Each number is 500 + 40 x the weight over its row's rms, rounded and kept within 0 to 999. Layers, rows and columns count from 0. Numbers have three digits each. The size before them is the row's rms in percent of the matrix's.

# layer 4 MLP down (transposed), 512x192, rms 0.0652, rows 228-276, columns 0-95
096:502459492503510494434533520501443465477524487579481490476456524493496485515436451437591479475454329536522555506570538547501435454506421520519566433517481495505499493525534450521455497537470484492551450500476488549481418542459436529524521495502462449519402506444531530498462476513500510448
104:472569437519516493535445435462557469487553503477491504514514466548487448498526451547500526515557394509480504508501463525464557527463428493487452483420498542518497479539596475489465530510476568497532543532507542529510482507495467438522453509459533530444427486527546531417561464484538513442
101:492505468491492560570492473556528526523505540489549507509473453528429449504429465488504500473534367523531522506563505523474477467539492465454429475502488540482488551559528543497513502475486507503453540506458431516540459454495559493532470432505574481560432522511467459418536429531471555532
092:458474492522486479576491499545469586474474560515488503537429509480500606574522496515429513535460446533485484519489498480549563504572475454552539508578537540494544465472512497516442542467483539479403481516439443526496510512506513486528465544535401475489519527531583527498536511533495477434
099:456565454560539534526520495511520426545551493533481516528490537575481468483521493555541467554525541564550464469474495473526488477481530503542486484402472510523464503439501481510445587494446495419423492537456490575531486523532461528516491464485455444501460513420517398548493547530461466560
096:557577470532529523554464452522482513557477504517459485452429494433450475482503479490446511501458265504497531535485485488481486477499491521489570471489512485466506490511517526448527485500476456534499526447463465468481458501450454414508527529551518493427486514513531500469505499498511510466
098:509508485531409515485479545480485498559596540488497504536476504509448386492458496522524541476493385443486511478525515594487460487502523365513520504523457477506555439452526502481557479468501546521558523537456489550508555559506522480486570501516503506510554470474457395421511516545496496537
095:524470516522506511482491500503540586548459413411508503522460496480446522510494519498403444464467557500562455412501430468513506501538450551517474408493555544487516514555418489552461454526432515482544495523487469513497409456446525441501521516471487519497538479498449522543513517432523470564
099:541559488487526445492467542552504581463521566537516495486464496396502494499473490465507584505524477510597505513517530453516568547554462440505521532502475520419466481518513487493440516545489452554550520550558483457538481468416490485471520481431509462480435435478494463525508423491525509473
101:528494475476454555470473485475457437511480505485504544500467517441483419488531529505512445474536538565439397519518470499488494463464528435445536454546489513466563574550468613536532566480532457511419476504536441524453505540453477556474425490472482467502484433486477479524444456469491432513
104:446481545443483496498538459477573463538493472514437514506486423513552539543424541529542454505467563488451467588514481498531502496499496503485476545538528551483467474512523471449512578545449552453553498442487516500522482529508576464511456500529529496531476536517489461483565412479622471458
098:528465528438513477527464487496484523492485528462444435510533532504411454531543499454517573449491408536483529516450426446509528478556550516465434547506509476448530500552509530477474503535452420512451496500515545523523502516512553467534488518428461519410485480447436487527419490487500489489
093:630577480458533458534582472536461476563533493454517473512470495487562482477538492519512561539477311488472538526481482515534541524513540482487508420611500553501446497470504469501522522484514477518511468501544460571504528517532514486538542439519474515540497484499534530531494508468469455511
096:551470443493479464512435491529441466490464428498436518427502571490498442543530560474520532492557353524500544457488505477480540419503450519516491499592513436592468416498509493457523506486456509418504440485508483455516486523477487488488496534522547465545463578494461457547481462508499540556
101:449548517503535526518494410524531487526499529551464512550464448461465441500477441502494508527544322499506529467452479621505454511463535458504500520500471520553580519535480516514449505522486520522601463485503482508567462522464425459538455438485479553497488473499572469520485535507503541534
096:480449496510516547454531479568491509470509489555476524492480524500475511426495510583409527518477606424545429553548448500400466538538509478469501466467461485488465540537433486539478490438509492506478527502437513486496500520449456479526570459479464543502468459561522426433536514481441505452
102:475477534508470505505467529545400498551496466519495582550509527554451531464438526506522553473441406493503452593509468586507544489532547453496488459535501508483524487502472510504526519526403440519516477495565541397466476530461498537470527433459500453515486519500504411541536502463506475486
099:481473504576487511453553567497502542520513517460562447517469459495464523572442488491517501427480522586495457493520550480554496522543486439592515487514513483461571525455548528499512487471390592488427509479413499533473539479565509537458581520502496448522569500495538482459549484493510558504
100:523505546445572498504545541469508469505498443543527513452468469497517503505475472521449465369505333475524568475529505526455563469520437456525478478457526542467546489509517511625577537512467502547529510519514433545499468539488468524525470411550477542523511524450538462556535445536516531424
106:441439407500555514488484487451536507480467487523505533476499493492529419470515523515554496498564410528473528469465492536498541485583460477496490590494471499531464467536474552479481482482416519535542510463468501491498441515505469518489457469397490493476464434455493430543481528496558549527
105:510513531478587492572532451476506514415545437475513527476501464476515517385496511509488453489527460486460572496526501598506527539594523493524421518478508533541481484444521557508560487494475470534490561461538451537464553594494449535560482541450459517550431472514508478543494521478505427500
099:482453481478442468509523501423541549493465488478595447467466521526505472484583585413480503481450534524518561524523449504502473473526504475482481510534515505512564535527529487535502448464572511509532492539498508501477570452527477511503491583548490521472540453452453521533432535488506470509
098:471526592523519446516510520495485505463474476514510547526512488523517604470522431547475514482513347526509522517490531535506511496473532557499509551578572504553487527493516530535478551455546444442532535562531489491483499489560537456482462465597474442458555493445538539508479479498484469523
093:494575542433443529561485430510540582537488437568516573551486536529507468529505536426503480513519678524473471506477527502503520496498526486511507532487517519448476458510506556512472474424577536508532560557487436489502537505525549535528473493530470481522551460473548559542460507534520448432
100:574479523484491475423516560558520391526495495505513520492502520503542408455448539506463455525537294497487507479490509547482483528491488477497543458531499447505490556515455450415516427486470485500542467489529476514550494465458549471485495471468448455490476480529512455523504490484502520516
102:447527530502508485447472477501490425443436480435474517528500566494541551491516478514486559506509607550498412596606445475489470538531498490518510526511536501481473425517475507544478534483512493492457474511466471540478518598482553493534519509548535536487534503482564517584470532489507459530
102:476522479527541517465457508507475476479519536445489467503536540459515547483542521497475522497474747484505490534478545518495480521477532516474508423571492536475535510528523517531478524519524502494441466526470477567508495537516539538474504541560473463489492533491517520500456467491474509495
099:427574467485505477510580400534481501494521508510496474441512453508476482474453471568547559494550383511542557475495466570560510462467455478437487520457488587531519507483538510521472496390529474451535518501502455555531458543527467458428460513533476475507446482585502476515507428552500492496
104:464486467443501490512478462477491472577505484511425494451456530476466464584500542542527445496529564498534528562471514528439469532459440511482448481473549519536432449526572484459491474543456524508480540504450464463463499528489535484447575473532462569421503409454517525505556496473455466414
096:455536530526475475589517475408436483503517520540503491605494462517540513483448467443463441496501599478499526499499480511519501541511542473514479416533530452507497472441519487462500448510546487483455414486471443436547533547550465464469547430532500512516534539519497554435501453532545459498
098:494482496452476479504493544495465482511502461513501492502500476505462428461472477470558477518448325482485496472509536642453520490432537509511528492411461502499555598521547410481541518438483541501550479531495496491482452566470512428407581532482508439536486467503469503488447505561532532574
098:522520501472553517460505505494431533451501497507503529517497511506464556551511537514466477474537713474500482532478482508421513480551508546493462521545516463479467440525498523473503522548489496497478511504537509493422466492453529555523522519478512531465461459512516529526516485512592470442
099:523456505487480538508485531511377447445463565456483533514540491490511482472470482473529536541461490479493498518516498491558513479473462485487565549454553458529532508505484505516525515501467492537552479432553547436536574468424504536456508487507572477517501539527430516500485576572484513461
091:430555529504502467465466566488523548547568560525521431465525524526530421494511480547577489491510370513533493437523467580473492460507540505494539473501492473436427480475476487460503500484374462493466523488461521488477537544513486482486484492515594494502450507540443467509464521552451530528
109:471560539511656460438527497463431478529500516521521501557500507498466525545453470539579533513446466493459557513450449507504516467525526459475489505429487564499466497533535535520505500467467532494517450560456495489467442483402556514511504492483461600481447517519528429503502493554526533548
095:475589460521516516425463514548529462585548508497479490471501453578418531502549521502566562489581505449490536458517492567449534451466489471477473504484506510490533468527457494582470434472465466491466525497520512435524484479512463549538556474559516435427506480523506558532506488504473530518
098:504516547520439493485441517458445531537493547476485523470478493456523498498498494473523456484516318414516520453499440564481473486507483495518475506530537461500422454484437520493489516464461537494502529484515547473476456471459473507484525465495461465490403472476482472478566517560487546435
099:588515482473502531516517509532546518536463499469407493533478579404490547532529500475476466462564546453502501451523481556506478515442483506496491513519485516408559424456517570537576511435561541512482553550489478529521508512461499449503560533539536544559523401488493478545486542510499515465
102:519425499525476522477465526500488476448526410564482550495435536472479469590462516533450440500467608548524488481525530453551563496482480545507525565536533476443458487441450495518469517504542488466515478469464465526449584475491490540524466509537479536505491536452452451476524445494609501481
103:472470560451478475541452444519578457590461498479520529544548498512470570485509466480548538563553511531442446490467525536515460439497514455509455542432510503491477486506578519544541499462532516471508489496486552449493526457522533462496524554538517559441466454472454532516557416569510468493
097:599476485443533505486477452541483551438460525577525414515454490472441496494523468419462488435516606464534488455480474479441521518436408449510417497538554593447541593471466593417534431463537509544522551489484508546494443540489528549496540524535489533507521525534509479528507577469486490521
093:565570482493532462443493462468461468528497498472441495507540494504495465455524487523469488548574651534459471503459586437460516584572549550548425513561511491527520473538494457504492444483533531519511471525539510547500495546472509499483466470452458509506555475507540518566472458514524490491
092:507506511491562557435520538470510516491482485505525522519453497585571454483497491523487509516413301567525493493514486508548520535481568458576496493473603428435529502495531479509531524543471529509553520452522544472575565539533449470504505402473556491513508490448527487478556483561488480534
098:516514539548544455546449490458602459463557530509470481502551510545486457496517504526464501491499455487452498473401528510487554528589532455485489468452625538524446515521535544539518536483506560518451512491453579522472466483492556525517484542608487476501453467505540503510507575458442528452
093:523461524513554532540507469451524466495451520479482501506495538484498467446468489519528410536559403430526503526487516468456478434519527573461449522511530520557545466458486458461466489468467504536561461489513504533504470448478453456407500446484558520492527546472474559544497524493541536527
095:461491528486476442513501464539491491478498491466514526460568511493495491461455508520444497411520603497491483428489494473454432532506445516486503539494473497473458535492583475489481550427455465514540507467478531476499496526444483451572497545540427606506488469522498509531515505471459497428
089:494549536513484478447501469492527438475565510573546466463472502480504498541528498567513529519544377506507480459462504557436581483558564486502495531476534504551472489485513523518485562601545483524483459518654496547521552497509531481530490514495526472493533545524513430481411490500510446535
092:479573516540577464526497508482467509488568475495502504512560600512471559526503500477472482492515671456465457476515514414490504514473510471494509461473503487461560487492489489536583444493562486496531437492456451508530518512531450482460542536532519512530603546485496541503503492585561484469
099:481532460507601578520486480531455529503515527474516520526490434464519515478502448600486498573522529478529488485417418534492559466428584551482458510478448529556482521494431537457491480488431532500545478472480477461503477554502442544452497494476415437555448440478482441434526543421510528499
# layer 4 MLP gate, 512x192, rms 0.0744, rows 229-276, columns 0-95
103:473417478461472508541577558606456542464481501486484483481534499499445490522535496508528483527498491499533553506476560493518470458529441521498539509567502388474496513468507519551545498494477442464502529491534494523480538481500481533465563419571497520500527463472464561513502533494447523536
097:458568481517558549520516519509508509574448513531500442556423468499552537489532474495451520529546539485522462449490434451519494523499500542463461569538435549496432453429581478523511489484477437510493538484459438541507468472477556527453511508485456475431515498489545468498561449417584480535
095:484489512507476520492438531396501466446512536555507463514557536549587546550574477498504501509440477445509589583474500523440531549452449581467522473460497447447447466547400407511533490487468463516458455524492523455488514485523556523510523478485510391497534476451528534545496470521547526521
089:508477542436494497493547476505503491504510519501486443461497496464539487402392527508475462484438482507471557520521474493461468470495487453440503494487571469483551411526522519449457511505544490592513504475582520537521565514546505510436522515442511470461485515504460621581487483463528551489
092:510471425451527526491479494543509506517492487478425466449477566466454533441537493550499468503508527493460500476535459483454415424554510469493491530482445469489503575404482539563491547464528543446468467497491465493489503437523501401561415492485497485487585523488484525519567419529441486496
097:450455484430508519528534513555502532518485519499513561559479555497482491418467516523566470504497515475469515524431496431467492548532550489504583468433456524506452476456461526528549547486454469582538508535476450518548574586489488433522540471512445519508477436425427447532568537520487490440
088:495528464460397480511457556513449489481548504506431513498474520422536484446513461491491512524453497555484529467557517508450494533509529345485485508498515492452511494504468454492519538486505513420422432567492482460539590499552517576556518555503518509503483535487593546497469530536468526513
101:494484484525450471577539446450532521501423496544488506577496499533411499514529514530578539529498534503502485463469564456428511452454466500535598490519494526553479458444496497463524567588478523393522521480514493540462511565530562499459549542511489495507534530605500501459513551503501460492
102:553561475501439515469500534466503491540514559521556462477510492474597541428544477580474440533468509505477484554529510509540572439461537515505380487474511476505512509466431499523386479508543514500462490527430422496498415538477507499484536536462504498485521496559591508531518517506534469461
103:495482536473536556525548489508526452512403478443489499459487503566494510521558492524561479497492552526470500499488529436497507503478534494511554484447519538519454550434478503471530436495468506494424590599536434516470590556514507455479534516542537535527503479484481512543550479553470488440
094:492415500508483513507516492526480468527474468509447519493487541471502531498513478531452538491514532530538468616530486501458408480454493524529506498485482448495530385479457526493406504515555421551531449587501466488453478394483449495536519466446459563453520495487518573502493537417460496513
091:566490501467476475531486444504491504519515488509495465608479510478570550472517527483453383522532532595462441472494493494439462555492482473492511495520536436494459500482521466574480578519504504549487459497562455504467462538499497446533541474539518515510524570472520450444447481494523398495
090:564507420544508458473495505539497431537473572492483494472506463449520474485469574464515430499488470508466512459527464517438543504518456462446489557515537500511498506473497444565506489504514511454503417447517474496541455488518585540365502473446514440502473602536482498507458489492479506572
115:498448547491513464565547498538412552473448502503501554479571519547515537527477457567469462482460496493496610523479547446474451453520534478430560513426593546507521496490506517502538494443481484496542508458576449489453516511536582573512490573498456521524477465534480504589512474444544530436
096:503460482457460479485538524480397531476509548509553478468500447526451497483533408541518511524529554632518530472480510455536483508547502509523459514555519523536592551484564534539526506520472498477524467459560472474518497438559515492493457522464515482532531449411542496493471593510467532487
097:465498504402507551530511482529543510496589473463524462444514507461492510514560443543510523510545549534492516477523477436581517533458479467539516523584499535540444527477489408531462496490509476517428545495490541521486550483519493419535512478544470484521501447518540483514454507542557464508
091:427533501526527443501524480414575436521517422526546523522552535494517554561533515448449503515549454537517503460549490488546535472468504523563472505580568468521565476431595522454506430478518488511511504504452474460418557498551485420499487454597443570529479531493498472488492522525492488562
099:480531500447550549456441462525498456517513515457502479519541503534508531485510445505494509582527508492498529425472588482557484556548520534594525529488548517488476513432476502522532455447496464450505463581503491502536532531522471486499465464525494557425517521485555493441486502550485407525
108:508500523490518528437477410510523532507494570520485488468461584593494519432512438524535509558493502455530527487568481477481484525530524484534463536482493467522475523524421448480472519567508473526531465542535507525480492518481551451505440516466405515485582463525487570562514499429447487457
100:468502492454524478517548533602525464460502535485542525518550482545468488555507531501463486452463565543541453486596518441536529461478408514461556470504535533559458535443523441466478550615601527547560540533495464462514525453550572464465561460542448517574547511540577524502424517525461543491
097:491506449514497458493476456536415516483586464489478528449499500503454483476510512516485471533589498502478450534493544460493478539545505510527430545473477475517531423490531540474474496509452482460447509480533403469526552486486580491590457501445493512492453489492547450540457560491521451469
100:539482481531466469525502528504484479561475477648478456494488524484495533513523440535406529530509439454502490506526505491452429485474540510517509514496530462466489449486465583482483473559450537491482550526474527527487505435496532500510461493423493431526443528527452493506462451462473454521
094:452493486403562505493481461467475506456420421590528521564486572568482503446477520508439501464500486481501457492513507467476466559471471514450512515492466519440545516500521557579371506489533535449503450475543465568473465463482544476536476501481535524479528406473604501484541505482504461471
092:481478612487533411549533491542471392508486443504506514538478500559471536493519456508549527515583509488472547508509564440464484486527487535503484542549496457475504587497526494535468498507494521517577422489518417498557483544453520495577474494561479454529510464509500434446476501508525514503
093:524526474470470451551478443454505568521512483574448501496474464520477468407533507502492435553558507462515564433446623521450508491532521483464467533541460517537523597524521588535456479493429506438537547537519515468575453441535546437492511515528499533490508451515438478460535461510517485452
104:531504476542521503497455545488501487547525492511500478513554474486618526455523497448438496517464501431541537519461553517540456522533475538461524444514445517482532451571479534528446526482556551427439478498523457517451403580473509494444558567550487453462515495473504498526497425511563495531
104:543492504514425523501475555454506501468500518475507469565468516482477496510534490438466489549526525453482448506500590452439494551502573486521523550512514440469439450545427503494497496556523564551395473524494590489455545495514467508539467475493510496489538515427503583453518500534458487497
107:488554473499558437482526506514451520458477506429516528574468540475612513534431524510430546505462543491551486446496526507470513512513460520496457419482469525502544569461443495498457505482524495461542506433464516566494480448516409526484508548529476505498439515530546522465457475493531495476
099:517501515538487549541540511460488515502483477500577465489449511519550546488455566504490430441489443415481490517472500497492526419470499605546541453446514522458508389553502559495554515521480407501511509500505489478509444547462504489529473537498483475507492496465495535518458471547543551504
092:578486552509522542484535484511537526488462509535486519447456519478539527490492529516489439499574503465543512465468466416509532471489567553566470521556534508474463518534423513542470522527507470585479532446419516485513478436496534465518420466514471597513522548490569519544582563448492515465
095:557465522494496528493537502548457460445615528567477522512455509447548497507531467515519542488551559457418478533471534519508445518494429529486452439517564497486491465508492528441477548524547488553543506538478597489478456495461443530482493481405479477442432539561504467471471497553554531443
096:440470507509452485465472458536594468531586481483575501554468467535507520513485498459491518526526541509466512442544538487575437478550498471629518452463474468522491557494520383547492471520484502510537462530492587510520537534629469433472517465535514509484533504514525468500490490547552467491
092:524479513471576530473497483476517547506497545522473477508467536496444495517447457550481530434508525518539498530459646472547533511542512569545532601490464594458536480524438613519494453481530464532484535518472493519492498481469520448515555526511414504438510533475510503547506506480503527420
124:528464548488495458611451472486510448501502455468535570471554464431507501488545478484520484457521536479503506500597485440540533501498487564449478470549555518530498490539535526541494542575519512520507527506555481408506538533595493512561533483494538470553510467543582500479556487528479421476
089:489431462528486527545475503498471450573479483478497512510464489544443511498516473490539527642489491552526453505561554524466479599505499538443461520506483530483483568462414499415484559393513418487434486487516465445560490475502531525546570483539524488491459441432507490535565517473516484521
093:540479466433502487496428527435518479551553521468468481498455510526463410515473456464412519525567451482479456498513455544496501590511455512483461447492481503528495542560461496498488486478465463547475466494546520377451472527505504496517498452437477558471435506477486503503518579521472495527
101:565479446521499541516467497496435525497501524492481559472476524460481480522454427535471547497542509485486503474533472458511477465427496510476471557559559488488628478444497502516498513511546464480528498510445494542430540477407513582535600508490471480520413501463522483526540540528543558452
099:479597459527517488495469522488527493465458483491444498501443476549485470476535389479580503467507496476472535515456561509431535506603469513475413466537505519491466486553452517509429517520482444457483469434478518404520512484499566471513455488505501471482463508497514506527548517444506528490
100:606442561522508482547538531461414547471558543511489524529483496481557547583439470531549509510430527424498503464505466492460421498548462459426509470504545465512530499481505590496488549510487537496448540533532493486493463529469480514539503472490505440519543527539490548460517494569571479459
094:528385503545514479472548508481425508471551532539473503445495447559557501527552485522481479527500579508498495519515498455515505448580557483501531513520532531485552527492549551509463564477513473487516413484492466429525564499467510475491475516447485534561385494523542584451515518431470492538
097:483459490465483487492544474562503523502429459513436554429528471573479517432522480444509457421509540395575516498541502461510518532601482515520559510495490581536494552564520470465538496509551537501480553547477539502508488517522429520528518482508489541476574466505553521521481527501551455506
087:573467473512497553505496479414421496494423449522514468560502452404498506507502483499532515504443540487490427522507508496496496445522425490488481450416505464522484424511397539439473520499509488523476513461514421599419482513471521548474448547486468511507426450553478470512522472455606526422
101:480479443508499483562543540532459499505545486405462559492492523478525500461476497537516570454506542536504575491489481485392489528472514542473525479510563551470539513446456530501475535527436525497488526488478526532503505446522535355548433553524445543474451485561498536534494493489510467464
088:451533487497553519499483497368511532488503491494512541465495485571464483459474533472549453451471519514462474518442463455478511413492484535511529408487488535517536539486565611502475560480564476509464547543488484483500493493520478544460495511481466508529503553585511512482449543543498494516
103:458437461516514522588574551517506549461567495505476538479429464533495485495501546510463492485507541524475506542491483458487500567466409487419524528468533532468470476416503502451502465495455443593531543612501461479532491515478492481503488477485421485469470392548540463511482485479468557485
084:468555459442527457439489401552494437504554505562519514512504523483540454498473521573579477512571471465457470525464497521509510530477523472476519460540536390458511530520500502509485529548500528443484481500570571509530556481474523479494527506514485477441411467551465463462438523524481527500
086:465499496522479523455557533473454538487536580526530438459503505564559472466475495465520426514448502450490485519507468457428507523498426484466583504467498533504505504452499525402497565574449534527548498469525501450473514601469510441420535492490481458473497472485492515494397534508539488499
101:517543478436482583536481518492453536481426513557509564522465437527475509500464460543465440551504497517527469432478466486467490528506539555491467525517448512576505525527403525484557503480455447503564452508435522460473447504483385494500571511520458517495503495453515422472545505402490523549
# layer 4 MLP up, 512x192, rms 0.0687, rows 229-276, columns 0-95
106:570500495449449515587486524522430514517413541484437469466507444466501456497565440536470527531546493470532437528474438511486509412499464526492416475496471462428510455507481610446484506490532486526518563472498511532517450494453460473562542446485500494457507452465481530480539501533449545514
103:401553491540514508495504530483535485494480462529460515489478509566511553433553554511530562557525521504492429463486487522537545493548468471553552515430424554542519504462489427545558482574457446515445472513529457538513503505543493534357510478529498519438496486492574515515473536463524428448
092:501516517477482513489503457495526477577461515539448523480528525541469480437503492563519509504575444496480501552441497515464521483516468561532495528416492542438441506437471423483466493538435522502513553531522542505481508477422556533543502448485460483512491546568483453465543558533562443559
096:513504456447549442478488468516477561557472544506477554613481488435576516519431486600481543428500488440524477516421499481527516463469521502502496537476539538513487519476478585473458505511467524457528496553519492519509441537451475623577477537512449460540486496485470480490505483554528528510
095:552468471495478549525520487421472434466472531538516421522530475440528471468544539566434518445579511522440518500524490526554460482535492483513520449526428475489535555482512592566483528479519506474491513525470486487455536407540486497508471567465452434484562529479465586490580455479452517495
097:472466441450495478531445530508508481547549455562534525557463578525477487405469520549516492506498455471488588506412467497483496465512536440495556461528431456509415492481476490504562541480423496498507515524519443509591547591469471387524509499493460509492489462438451510545596551499473505464
099:526544501414526477499535504507548522470477505474513473427496474513444500508517526487436444422501474471504481462465459501482540560536497473562470528569486512558511558397502516520525513516478493484565497454509527465491437499453563390482511580554455492435518491420503502479471544451491498488
099:435589498467475536493424519530573486480492470445466548464509511448524502501484464505504533539480497478491498508479463470493506498553520534448447534451499537546416434536476516450487489455518512556485502533471520453484454489446462476450494504557518504459455519542535409507509471488522567465
100:525441488577491485581507494540546547521533490525528523445447545574526491429511466546567432532470484396550556578500473507455470430503527516525485525484568489528449453487486459441484514473472458495512552489480550484513438478550452508495528493486504505518480500518510506526467564490448471423
106:493519486449527423505463483576515480511538472492540495467483593538522470482515476565505463522491519502571494425468517498471497451528485535586503475479526504419485483553558518499555494539540546484538473434486489493509526491410568492516438481503484491503536479452494524504467541523476530468
098:498501469494472526544560476492505505390505525566505514541462494499495504423483472520553420471497520507519411573521517504525462539514521445524483500495502498563484430465525560487467543424562488409523525491462499491529560503522521555529469534583464527494424496504578541498494585511498425429
090:589546501507482436544498499421465502511517449464533434628481496428564498529470544527475470523545494508511467489501488507465498545498516518525476495517491524564488435552468486554465495520494508519485470524507453499475497503514472481518527516575489550447498553430535480467515514445562408518
098:490449461500590464458462506534489489532491518469494496486523443530478434405444537432495394534520469516487544430513500483432487562557425482422513520465481471524476499449491493544500426492498584452494489472496462494582520481545532536479455456479522465457502536557546468533493547493501424509
104:523428488494509492559511454515497550434521514514507548509578477495499480455442498550436506450546484540519586521552492515544491501573542520445449511459496458556477521514508492522525485482459519498578506469536459512534536460523561586537507525445469575447463430525539489560508553456511509517
098:493407536521551505552428500507525508533512477500398550445439497477494518479523549505486496470489452451492437488540512497455492559497497488458521417475513423520429509495420468507475512461554536527506540552455513460460528595418486519575501511507519485448489527552448468468518460497470425459
097:480496547425524528497511498527480473551595571505535452503500508531468506584496457539507561549563519547499452485470489550591550471429430479524546469516513509533562504473491456490505479500424458517438536448494536435469480512546496462530511442554452459509486507532473468491533462543510534548
100:486515490507524509536552549530516473487486444404490492477465457448506541569480449467494597457559481480530496557500513447548504532552504559545449505513456571547537445463457536485443522448480448488461506497459440437479515439565457502524542506453465539526521535538483500507442420457521581571
099:554463463504518498486491535538485452546535457529514511469427472540579493409509464539478542408502500531540538493500480513461567515500466504589525489475472521515532498542583476522511579541521425466468579565536413564563467524503446496545473475490477510559479464455521460559443498480492500441
107:526517466502470507492548478555472574447508433500554524499517519539435476497426480467435489505499529522538525468440493470609483545493583523550526546559510464443456561492528484537456522459498406495516501583467467477435486523440474513513522559559419545542498556469497502527511531484479517434
102:480520514388479547432456440486459523467533505544462483456435455466530497442499510452470420463526549515574501465508477470499497540464516543531425493486519539473496469483502593524530472450525471563528539497517455553561525512512400530574487528476572578516461441561506473519490507488508517556
098:520544411515515471481445495524539522490475470412524485518439552501483493509532476490524542554513491515499445464553481472473479433497462531568451552528530464510449511492523551447502511568502515524493505582530457469562431500436455510578504469446548476499564508515482490493488465510506540488
099:518428471583442489531543541516514431569527426481507508551534539509457513496468488458399512533462465420543483555516469530453424474486508478461523499518538509496510410470476478469491472580552480553466511503420574491467516473564471499490490502387425468507448530493468564516450502497499482473
089:542545547550524544560571526527509545508510562470552548478526437449543512473517531478489450479543563483582495494464500466524516486474496479437436524493523566540441497464482446494545497516503454537468543544465511463562598550553468548494547555512427531518495541554471543513448482506509472464
094:551415524462494494489551509514456434487495531554523462503458531498545482497474474487461467557554427559463594462489454518444568528518417553527552461526525464493562494467481486455500501514545472524601552525494396482582526525524524478536482535490454482512457476500513526461503462533443537484
096:495469526499575535462507500484462452482432443475516592524491462482569493475573519499500569542402549418505393526464471510553443451558479522507473464474480592477504527527489522483487484526529513528463499457507487552483457457456459521430488463477462488515531501498539465452551479463529509517
105:470561544428469495552519480526496466467431530512492537445418459541457486522493489505584502489557473537463498517462459494431516510514561465512447518462523501506502529418523488506509475458474430554580481505484530498484548450470487476540449458455477583485503465479505545486513523510461475413
099:518518500512454492468453500519474523430468528425431492503448489488473460500447460451513494500535473509533476486492492521449495490520582501542489507490469486501580533578484517426547466552454510522468461512454469477514564472463466486609526495518544528511511525496483603534561482533491481556
103:505516530559532563504532534533489520470461562499496500507565442431507489542503543508434463417553508506518475470401493527504536573428497531515468498527530446440481567478510477550543511493474516460558582453488497567479453529574584525566589536490461503486471463511499515450481495451486514489
096:496468550483463508526516483526509526444482521471421518410498453556444521527489465454564501517495458519430433482468529466483437531528493477475470464401438457554484517548467576537511519517430506509531512458486576543508406529423505500591487546506491443497524519515485523500510516432468515476
095:571499504548572533501548442498487480527550514512520481491468513519499506527485541485466481495545494477433574471479444506520526473482514507539505462524453524457441554589497469483548542490568421551516515427474453438505446487506553491548402521527471561512492543498544551553532491470482498491
098:489517434459499550481450531500514572513311484476442540531539509560481503550444448487547495429461496514510440467476499446469584480440538487484496608477448476535503526544452521523487592456522553529486462496542402473527522413480487496547483522530489541515563518512483484504518484459480534583
102:448561515499512530508499500493485474523501547553493528583507386462515438455464483473523552549482479470484489498459540516452494457501476493492556472441469489545439507535433507504519472499498508514565477464538536490397475498483517542461469497508603464524515504631499575491494438527541486532
093:464522528501500525438531431432542516542456511565435437505456561446459471553484518487478502469475495553488532520495606529480530464529508532560539571468495553475575485499547537502539460489563415482463488475495481527505492454459555471536565537524492483479507565466515574521460488480442506468
116:443494555444475474514480479552506512499562485513487524452514423500533552543445437490437530501482517499466488469501467506494523394425532469522436493480550545518501475489508484513513520463541473485525469468524455517518508437495514536498508568462521498470454503489500451404541466541487444448
098:518414433533477540500540506496478489504459459463453579500501490494407511453512498494539537483476485480525420443508524502454484509573469506531536572500506508540524530509502556506513524507600444477496551506521518461623556414452485517487592485498498544501474513527530421532473492528550510527
095:502485548521482570555535503504513505426490442490476532508400424573434472418510491520520492485517532461434486520524557493462463558494544438462501500472379478487474539528599470521435452479512454499489461521505531421403544601543511495488527458501523499483431511519573500525428545491515488515
098:463506523485505406513484491483476520497464500457552509533540555463577460499541577494429449489507501488534471492442525483424495500543485555544499377453564565533417552531531453540464431476493489519449563563457524516535458486562546423477488487475472516533515471518493477475485457451412482543
103:509530509505509418548532443551505498485477608438587458449560476461493444480480547472457628507570534511552461503564464512553460562524507537472470494405503515560509502613526516508495468493534505534514505488494556546550479476555538494489503538554487484529552574500540480496545556452457557491
104:522558448423486486522484428486445544484502404502442486530433538459496509566481442487486633518505464564471421496504436524471490497523438510498524465536515467477491522489517457479465456530449493567524493534468477467512460481472417526518528538548488531463571494561532444537537529556454518470
096:487502503505504538520522531549543507546517539468510504458469531510517485488453533526559425480467508496511499446476503489433514550444430542521456514519546421471484482553532525482583498536538576456524576490517502571502470497503623442537540474479509469450510409565505440513471521507554541466
091:497569441507498459510516462487532456437607537457505519477444532482539498519548552511490559497518471574539527490486528495506486549466473502562341531514482531578468483425553520457491494473445574555568503540514527491528515467521516486547481539468515561383403519488452534513500519494509518521
089:507503530559462470478513515514502532462540467504468473553486474428472513534493464500491516525471456483456480466514529514447483463501436455473443435512422520540450524493423470516430416513518530439451498540556462529490462478481529552512505499422366498497499543495427463444521529377551521419
101:607512449533495522505545529455478401516509501502542540435540532460484555428503533510537523503470501466481452520487418486416508421505533505522540469493496511408524490465470553527472604554487545470547517475432543572541501468519560490506504596464559533569435566513540520434485520516453543533
092:477524553628566440466487486491485518568501487492523549500540550512474477462457448424543444535492483481485510498556603456490419469531447467550589449453481514456530494526432501493502602508460519552498451479532549511457520504547565476501508501500508447535542530477457486464469497437483531512
094:540544583471484500465456482465490453480472539464511531498452504435467525456434436465600436478486509502528478494486467548515463498520595480502513461431540466509551508522521572477489515519531565427478558538520517485503541508468463555508531468587542536549531539463474495514508594495542414538
092:489530473513503510526469468534436457491592474461512433552526499498501484513437522530473514563524507518477493495457487502552452489477445511413538438552556468456516513446478533513497477433517480469524474454524567529498564467443456426556504475558504457490506464505425496460502482425494486569
087:533465460504513463450517505557487496481523485489435468470520469528561482525443553543547529409431467546435530507539497571524534500471464484555476545493479491510530564491539516481527536445512485461497544507517436612489589529496512539470473493506518536444465476526475536506539495470482503555
100:529487433480405444452492604551501459477495553507433531470497502568507441527500537479475460445540504483478560472548568456491517576551474441507563486530531456468435507444583497492473603545461529503503439559497522478553574482538524426459493447519534466493478467478486555497547538549483451507